Weights of a small GPT-style language model, trained from scratch on English Wikipedia.
Architecture: rotary positions, tied embeddings, normalized queries and keys, attention sinks, value residuals, capped logits.
Training: a variant of Adam for these matrices, 457M tokens.
Each number is 500 + 40 x the weight over its row's rms, rounded and kept within 0 to 999. Layers, rows and columns count from 0. Numbers have three digits each. The size before them is the row's rms in percent of the matrix's.

# layer 4 MLP up, 1152x384, rms 0.0396, rows 565-598, columns 0-95
100:527477513513562530467515539478479516475577547539526524490487543480426492484473501465509455516483459521470465505505471560556568485542527526457519521549519463517531536476381491526531469460520510474479493540515556473529439492455542530434488557493506530521461559434505532586455453529440504559
097:438525525499523501461443523432587516493496523574507542487528534569511482532429491516504527473467529532491522523493474478496491540410457539430397525499497471540528478552444588523459495510408514491440483517571510507482472545528473494628552505463344470439509444462462472503605494529476497519
096:484460496489570522467447544582457502548486471512544564514475587438446520443500482452497480503484457554478464534588527536449526519460560522534483543464466495475430537412475462471401440543511493504529564573492510527540467511499508468534479464490524459520476595523465508574498472512525486468
103:518422503502493400476452466500490552456456501413516532530458479477513530475498591517484538567493534521509513481452554501494557555519482460484551477491558531529513501464507507516520537511416481461440464421505505524517493429534461518492463497551419443478570541434528558468578502579531544575
097:586502542452510543531503497509504505453523489457543481539448532464527545530497428534515481502497519466518429538525469498510553517485581453521499488523510514515483580497451452495454499443534535537484507458499493579483516479571513405522438521489536464507506481451494537514509556497474466553
097:426506568508548525499513486491467482395515530453541497519489536507532550491541458504475571490506477505522402521427469551487456555553514471465484471484506521525449523485476510498494568486510484535477502501569565491465505466528523433488524500490466474527510516491414527538478534569477466530
098:548515539529507481519520453488525496472430484434536523603539530473496512509462547538402448518428546487508411508442525518505507520527507437537543514445494547488492478461442520468507474536505512528477540451582551524488545499522449431565451497462524454557537454509456491442496480437505484483
100:535483568478509465500481511463511512497512458537508569529532502487536461487478486469516513567478568485551464530540553519469498546495423539523484447546484479556533504478511544486511529457443470445493493494480549520522519439495534522406591478542604529522506495456538548483501504449553473661
099:477506495521486514478495514455507539507428476488527544540482535456445475492472476511472491545448505503477480461526543494572536505457519506488536452476577504513448501455508488506499566548542551480513515530546475410487499486498453520474515600526509527467470484463454494501426472536493443513
105:463542478482547540514454524577518479521558533493476568504477491479556452526492459566485486484517519472488502459440469518544508511495458463522497421541572574528447523533519501505504498501520455545486490515557547519503408502501556389539458530551472486409555546467455521530545406581522503569
098:501514455503505525529486543493484453437462466545491495552447451504509507530477452505520485528570544506554529536495439578555451506538561507580538527563572510473510522474538516443507522599501528478475520486482501491481414416547495511468523477504506508572525504490435515519548528536487528530
102:465539528519504533494538490519431505479447465588485572512545452582493539469484531516535463499528526568565464588479502537484489452509552502541548458495533506537530453503537505479515518500531512437445500437474541534453462525543510510525511409524516516528475491527520446517516381477548553486
095:470506472579543540498488487470523502550481496516581519495459562565576523501502436556477480524445557553536483476496492447601464526471532492578494524561572552511476490524476454561460512601556561558532465433519530514477512540556413446486500590507486455485563495461524475531531527566542566500
097:513470575463572456523484491476463469464525591450478514570499474454534449476449507571460503523490544513500515558524500533519493464512503425503443556448507502598490544452485466488462483553517481529524499531565557494572462500475475513490426492441477469559501473600496500468488431524466452523
092:475481522558522470528486594536513522548562427502593561523512506571471574539481504501481482539469519497529474528482504497460462445483522443516551528526469447512478458460544512540547438546507462558433494490514453439537541491535517553487441601486545552476562483433479538489491543475558523487
100:586500503489518424558516590434479561413479448540561509537531537475511539521498507443589506519469531516534430461529491420545537459479563561454534452486499555547548537486559504490534517438483523500435531542473543471458491464515436498493478513478499525498492499548518497496466517560533594483
103:545538545550559522454484500491478589447459581496505536529527504517494496449432480519517471520528501532503504459484433548512437501460520484490472540508552464523510484467462540484472467465534525527564446482472525525562470464541504499448526549523485494482449429466526452504540530421456505546
102:572543524487470553490483497504452503483509541487512506506500531424470536507502453537534490450418475489497510558504467456487501533473487463538494475550516568477522510431508565477502549463482544464442494537508508485491478498454412507574520496453509587493493484469513497489532526540524464522
101:513469484480577525570469517507508539466552481473496498480483583434524453487510448498598531556508448547435511456519482531458464548518490470518386463521513548493453470407528521492475507521509505580537449482529511501501448488541451433531517493527493549533544490522512481565445529485586551498
100:552512475575507499488480491492468530457515470498511481503512518497499527404542597417510455497468520476498508571505449455571471518489510514514497475512449454495497463426447450483504475551481493553522481571501511465521405503495492520493514575515507510485495509461457479566485517581526479439
102:470499511507502519483466556495542513512503511514584489488540488523447515500447518477460536557461441520533516494501526510461437487499504476563453515420638468577485475518467467546536478474435514459512470517524523526529514496575532515488408541434488530513539548517518553450491478620544506506
099:525448538520505430554533523501479505442520542502485516490525470479456583508439540460515485552470461447518486497489396579522520480520455508431438466487514507452446512484495450472510436509536545416422585571523517448480474546495503469501460452494510539487498509494494437543458474457495483505
099:475523501524556522452470546504473509408564471509579548520538534517511504524436437471469554561535468460487487603513394505524470567490541576532533538543488554461435479470535475480399487525529478523510509441493517478547455558497483484423493556511516563548515475487460519545516551499533489465
094:517448521483533476467519507532557481474531548504516489534493479530434494441551506575567488544477541449527528490485514422537452545521495410568533468429513467452537496468463432479503550566453518518473502499519486493487530572461511433463549484550501530460519548441496496476521506515521495505
094:428482526508470554554494470523535544465540451494478569473484483509514547517459460478516458560465517514429451434487577538441536526489474449502516603573514585515530497523510466539472475542497479538470491467554453514597517542547506500582412532528531533519539463425447443535442487560456489491
110:428530559493501526498457434535544517424493477471519491496513454510516469480499492442537511485463562503535487499557528496485504501486503493563506475425510486445472573511471486476457481526461496503560502511501555527525483514452508542465529496467542547470520484549456461578485516552453465476
095:477458536501522503496547521511506506465596479465475524506435564523518470533427405492559523568518535508564487458503463475460426527529588510517435405513489450512491560491467416561511487495475471450555544467501477471481458509498507464496445519560521421518472600464482457536421509466480514473
100:438532542448487539522540515506421551402443459480468522525566547540511439513443446597415479493465487544485439516454540456521514487443447529527537547461458531560527476456433466492475487472527507465483449442477514440512466480524517488497512469481466457499451434454493500527538529501472473496
104:457432568571553518480489496488525452499464476560578551519440524527498499550536492443431455458505502544494458455461463451517554548472434534501513479560433503461544509552450469467453432503515596466537477474500511522581547561527566546495489441468513515525523522447438463439462539560531487495
096:479551534546491579546509412492389510438484559499448507539486384485509521516486423541465470463447538468482484506546560496516498520538492471519584451467453491500482483454517546500487536533481498540520494428532522532484512480499428429507510556553485511598421510466508430548495494492502485542
095:594524546483435457468512513464485555447417507430584481552480542547474547465517531496498470508478517530487483527431477518552415572484475459566554489447486511492512539552476519484585435463547577481487493483487517512466551482550530495469542557504485534561467465538464511515409434509499459569
103:503506507563552498478511498543541478479614503537523535536496493441515442561454493468434507574462516514522476514591497497515441443540432497420511531492419476507578493496477526511495553557501514493500488495477516479505532603559485585492474536473452510472591512513505501428482433561492501487
101:502559494504558492537493519509486527483457451514497518535487478610467446443521491490483511528548517486491537515497514429560482546527503485607552462479534558458526468463409507527540539423563514529433543521590488441537503521575498412548463586506476460527549534458487503533508473592522525469
097:531520539500577512493473525508542454478516544418557487557505453489484525510426498439476512490563490449443408521506527564511517551574523454503460527458496476612518531562498496570516478437489511468535474481528481480411467485464495507432534533523477540502522463505449525508413498529530485506
# layer 4 MLP down (transposed), 1152x384, rms 0.0344, rows 565-598, columns 0-95
100:511484508522421471489474486513500486447508467472460387476485464504433530554467506504514484462493481541555517499490536458501516507578442426523454507467481495480448527503496529544435544558475551601489502602484506492521584477471474424507457486525541572486445464444445472459527476477438550507
087:502501475523521500528555477576428488520479477478516488529455515424501499559556465552565524535566456518504491452485471513496486525561517450599617547468491500448477555475479470499456504487585484455476515511502574521542500512465494403469473442486581499562528548431464514544482523443547474504
099:514497457528579512515453538380486465486520500466488565472557518465501510465527521465547474515496580516449477482506497536478485489503464553517522457608451492502574481437461493513453517450495516467468519476519528546519476490553521540523507498573463490520451554491485487574456439572469492552
102:445532506582550525531527457462607513504545479530530459429453436555470503463460530540511558471487492487472473460506440493459478504507507474470472447547470456478456502537412515520573508492584552462439577501463489492514466516486526448532449540544528533527517483581492514496453533537478516537
095:480460489525506531576498501521548565513480493502401443440512509493520470494525502493525492509542468504558512405512518426453589424427520474502519511528426477520609501482439513535471426413471486461479431558464471526418493476455509499543442509498569471558492485453524469577436482492465428546
097:457541542487444483489586590528570497472460507564407436554495496461549485551438585423486529454609435501549464482485467554391537489429460585483508537548481573559500503491555543447450474502454533521491460531480505543555490506522456526530532500575536472528576447468492460534482525479492551558
096:574464455527493498491506523537537539538459487483544400508489491451517474470528586494468488435455465474516536506507547415506538488476530497388528451498508440488570543517502518545507495503422535496555463455448497484453553513477526428535411555402544510556442414464474533467482455561560500550
100:509503570469445440484575453485453456481439478563476554512478526450485488528423474491462545431542530517390536559518440469496419532569494523540478439491464563547473514511463491486503511540440417503509510432488498460528488452459481491527495518504552469508530456535605432489498505493555482467
102:444522415524462507582538523537512426469471447502490472494548478505482506526548483507517469455492475481426437470543497519506496542526544515481435461544567532493485476556554438410502517527519485532542519514577508533507493499440533475528439554416428475451426482556516455505466506551443446473
104:518576534533497475499562487463576501510601497469496422487451484455495480489523582473405522501528531413516586514535565473526504446495518454467509513423526485491490519597469511523569482534541504480500445487486486508519566520501523545532527484522424532476530577532551479510501497495482506417
098:500558530491494532515462490469483478476484462514460432512482438414546560460482530429483526528524494503509539474557480567493556501453546575508454544443490508546449543518505527478521506507528449540602564520583427387512533515567533480496495524498488450533517466512520547481533480533453475522
104:502551505484500502464512462455537510555453464458471532420501501472448554472504527419422442448448553509474467568404460525452489565481510455495553477436533486585418513462508439477491565516488523477545468526485475559474503563503516474441469456523489515557511572557499494432493532479572488496
097:549564548553450523559517539601547421449482460546531447529489566515549591533552457450495561460454553514526556570495506519469485462527505527514494500473502506505521527494478479583511509487534531426542549446498438461463538516444486555482524525557489505484537471440498528490539561557530484500
099:529557530424493395479516534450492502525511569528446490436525520405549449506502540487430491509523560428548587573453533505438455469438523464452564525504513512472481530477478475488452509467474515484502536468478442523498566492507433455462534511470524517490456471468560485527487609494551484519
093:445547525455454496515519481517487447599495522508529496459499580485477516501531548432546535440537514471537568476500514485505461528551461524513458478425505482552476482526559492583487499460485571528466489535476469477520469579428559503486462568509526520540483568545491593537527495515532547537
102:408486428574434542503512495526499535480469499523570471522580594548498555510464489512582530558467493549475485486542483508498512510498455552473501476517519488568565472407452517466516461491520511504504503503429530442527499480517506429496512489473530508504573439488528510588443500541546529435
103:490541419489511556582432510577481427510506506508437404411488443478484534541529484571469469477435505393475515525504485509580554493494474598544509480545549513510548520507432530447465503495506495563496539463553506463477556502533538474441471466474528419502476456479547426560494466458522499448
103:495480535465500434465503517461469525543511474481458561565518488516497489476517524488518490501530582454551481430558475496521508464526425435473514498478514498563555573537463474470481533488525507476549532549430510469539529468521491434509509548448500562508506490525501456551507493545575517455
101:502498516470524498423527500488488450495478501478390481450489524482491530537467431588605566474494493508516546539446470501556483531498520563502473503536542514513480450505489492525565509497514530480529461527434544433484495511485517496457561497550490458505533479449525500465435478552466528520
100:424532511544415518506537514453486553498512588573411455463478552483487510556513527520483579462521517500548489469491523527561474469548478533538528523451534511494525574464480473456489525521512573456444467552476562533504515466503463510450447508462481510479463514506522537564562600434474479502
100:507474506486480522437464569483438507561515552498468454514513435548466431498498472538491429427554497508496454520495471558530611509542570544476451564490403587506438572586457455547576524438495492514446468480501465434567503538572441477507431415485546477535459520484391512514522507535525457444
099:504530479534524579483532448470473454516505510574487473435582504513437538496522553557438518522487492485550498549542519496546471477491467508470522523451495454499488532487518473545424557480479467464515521493444536520495524498473529450558433530476531516528517582496468446495547564512454544622
099:469577533484484489560527517471535456535425510494511451496506437465488511426538501561474498547528478526470500529502486487498580445579502522484557475479475576511496511497454549419512551491500510603443417484480478560489495526497534480402528617604483527523434508466581428541442485524444480534
090:397502526478486465522497525516497441460452501475511306539491509534461541523450494438565482537526545449520535451530471461456497507432482445499523565509491431476530477481460489594464538491477490489513498498545522512471541488496516528572520510501526482468577459488449487559542492517473459481
098:506499558462431462447554499480541455404520516495580526476475438529495470519480500546602439561472522483511458498436481494466515492453469398505483464491510550482441443509598486505523440514549494450504518511526496472530529536456506554520532444475519520501490485523418490464452505476501492443
109:525549561457568517509551447466506480540489463498422526472518492458494546533519490475425486559545449522510518517505534550520506481535524499471503426485413551507500468534462511541501442519508571506630554591526531488462488447553500508493465533513484456507448542528503480459529520487478460475
096:547423491508546566490498547528421451513547443448490445490425503447541490529521436474466574533451503496539499502528499509486522502502524470547444503502543432498448574532516502551511525511522548483491508475478478486471528472563477527446550549527533521474403467402457465562470511478520535574
102:509524559498496514482512469525470524563497518497572540536454554578561508500494416498488462449477462480493483433475482539438480568536433534483506524522458456514563490495492508507471508536560489495490477516506574423546484539495550549500523529466420518487518501438599495545484498487408514509
105:496474491512455547490489484515458483575427504452442445500532491522543454473460478498569529540450541484487438573586497516436470515489456449478505482496545543488447505454513479493458486429532521579521472434394532602445484484495520424520509446475539438481525513512561461504422514531542552543
095:490539514539476587521518512541508451508500504505479559460506415546502566480487495467454467426525469520528497532516500453491528479530533414556561533483433520538517509504527503516502469553487488521514502479492436510511520511523501471522515460608564574514487489484516496461486477474472562476
096:458488483483529451508473500441514558515460493524504456497440528504537465389537475497459491465472512471441608538407459581501477445459453474495509432436490448468493514463540449450502444436466563453429485490484476470530455553509480560449535523514470495580515441470463500509528434544447487550
102:486548560565483508494492464504451558461454511476523529496452413504485482481493503491558464477472488532427535436501520446535537509559518456441523489500488556519448536500505527446561408508537478476562455560485528425521495500500500532460430498467458580483516523522477517472429515502536481528
102:531531530545479448504493505497523458542545462439561370528470484512506456445466545450515467427572493475506527454505449510487460470524533438514489516494610506497484560517514499483521463540504471516557510495561478525493573512542542521530448519544496504509507584506546506503489422532513576515
098:530505486508404485500421561460458493576523532538526447486568464466528487506537535440523517541473487498480560518513570480478564441550501525490527471576504505535497553526473427495563459484486448542538565459518467519519513515493485451501382534600513492619465443486467507469529516430541548452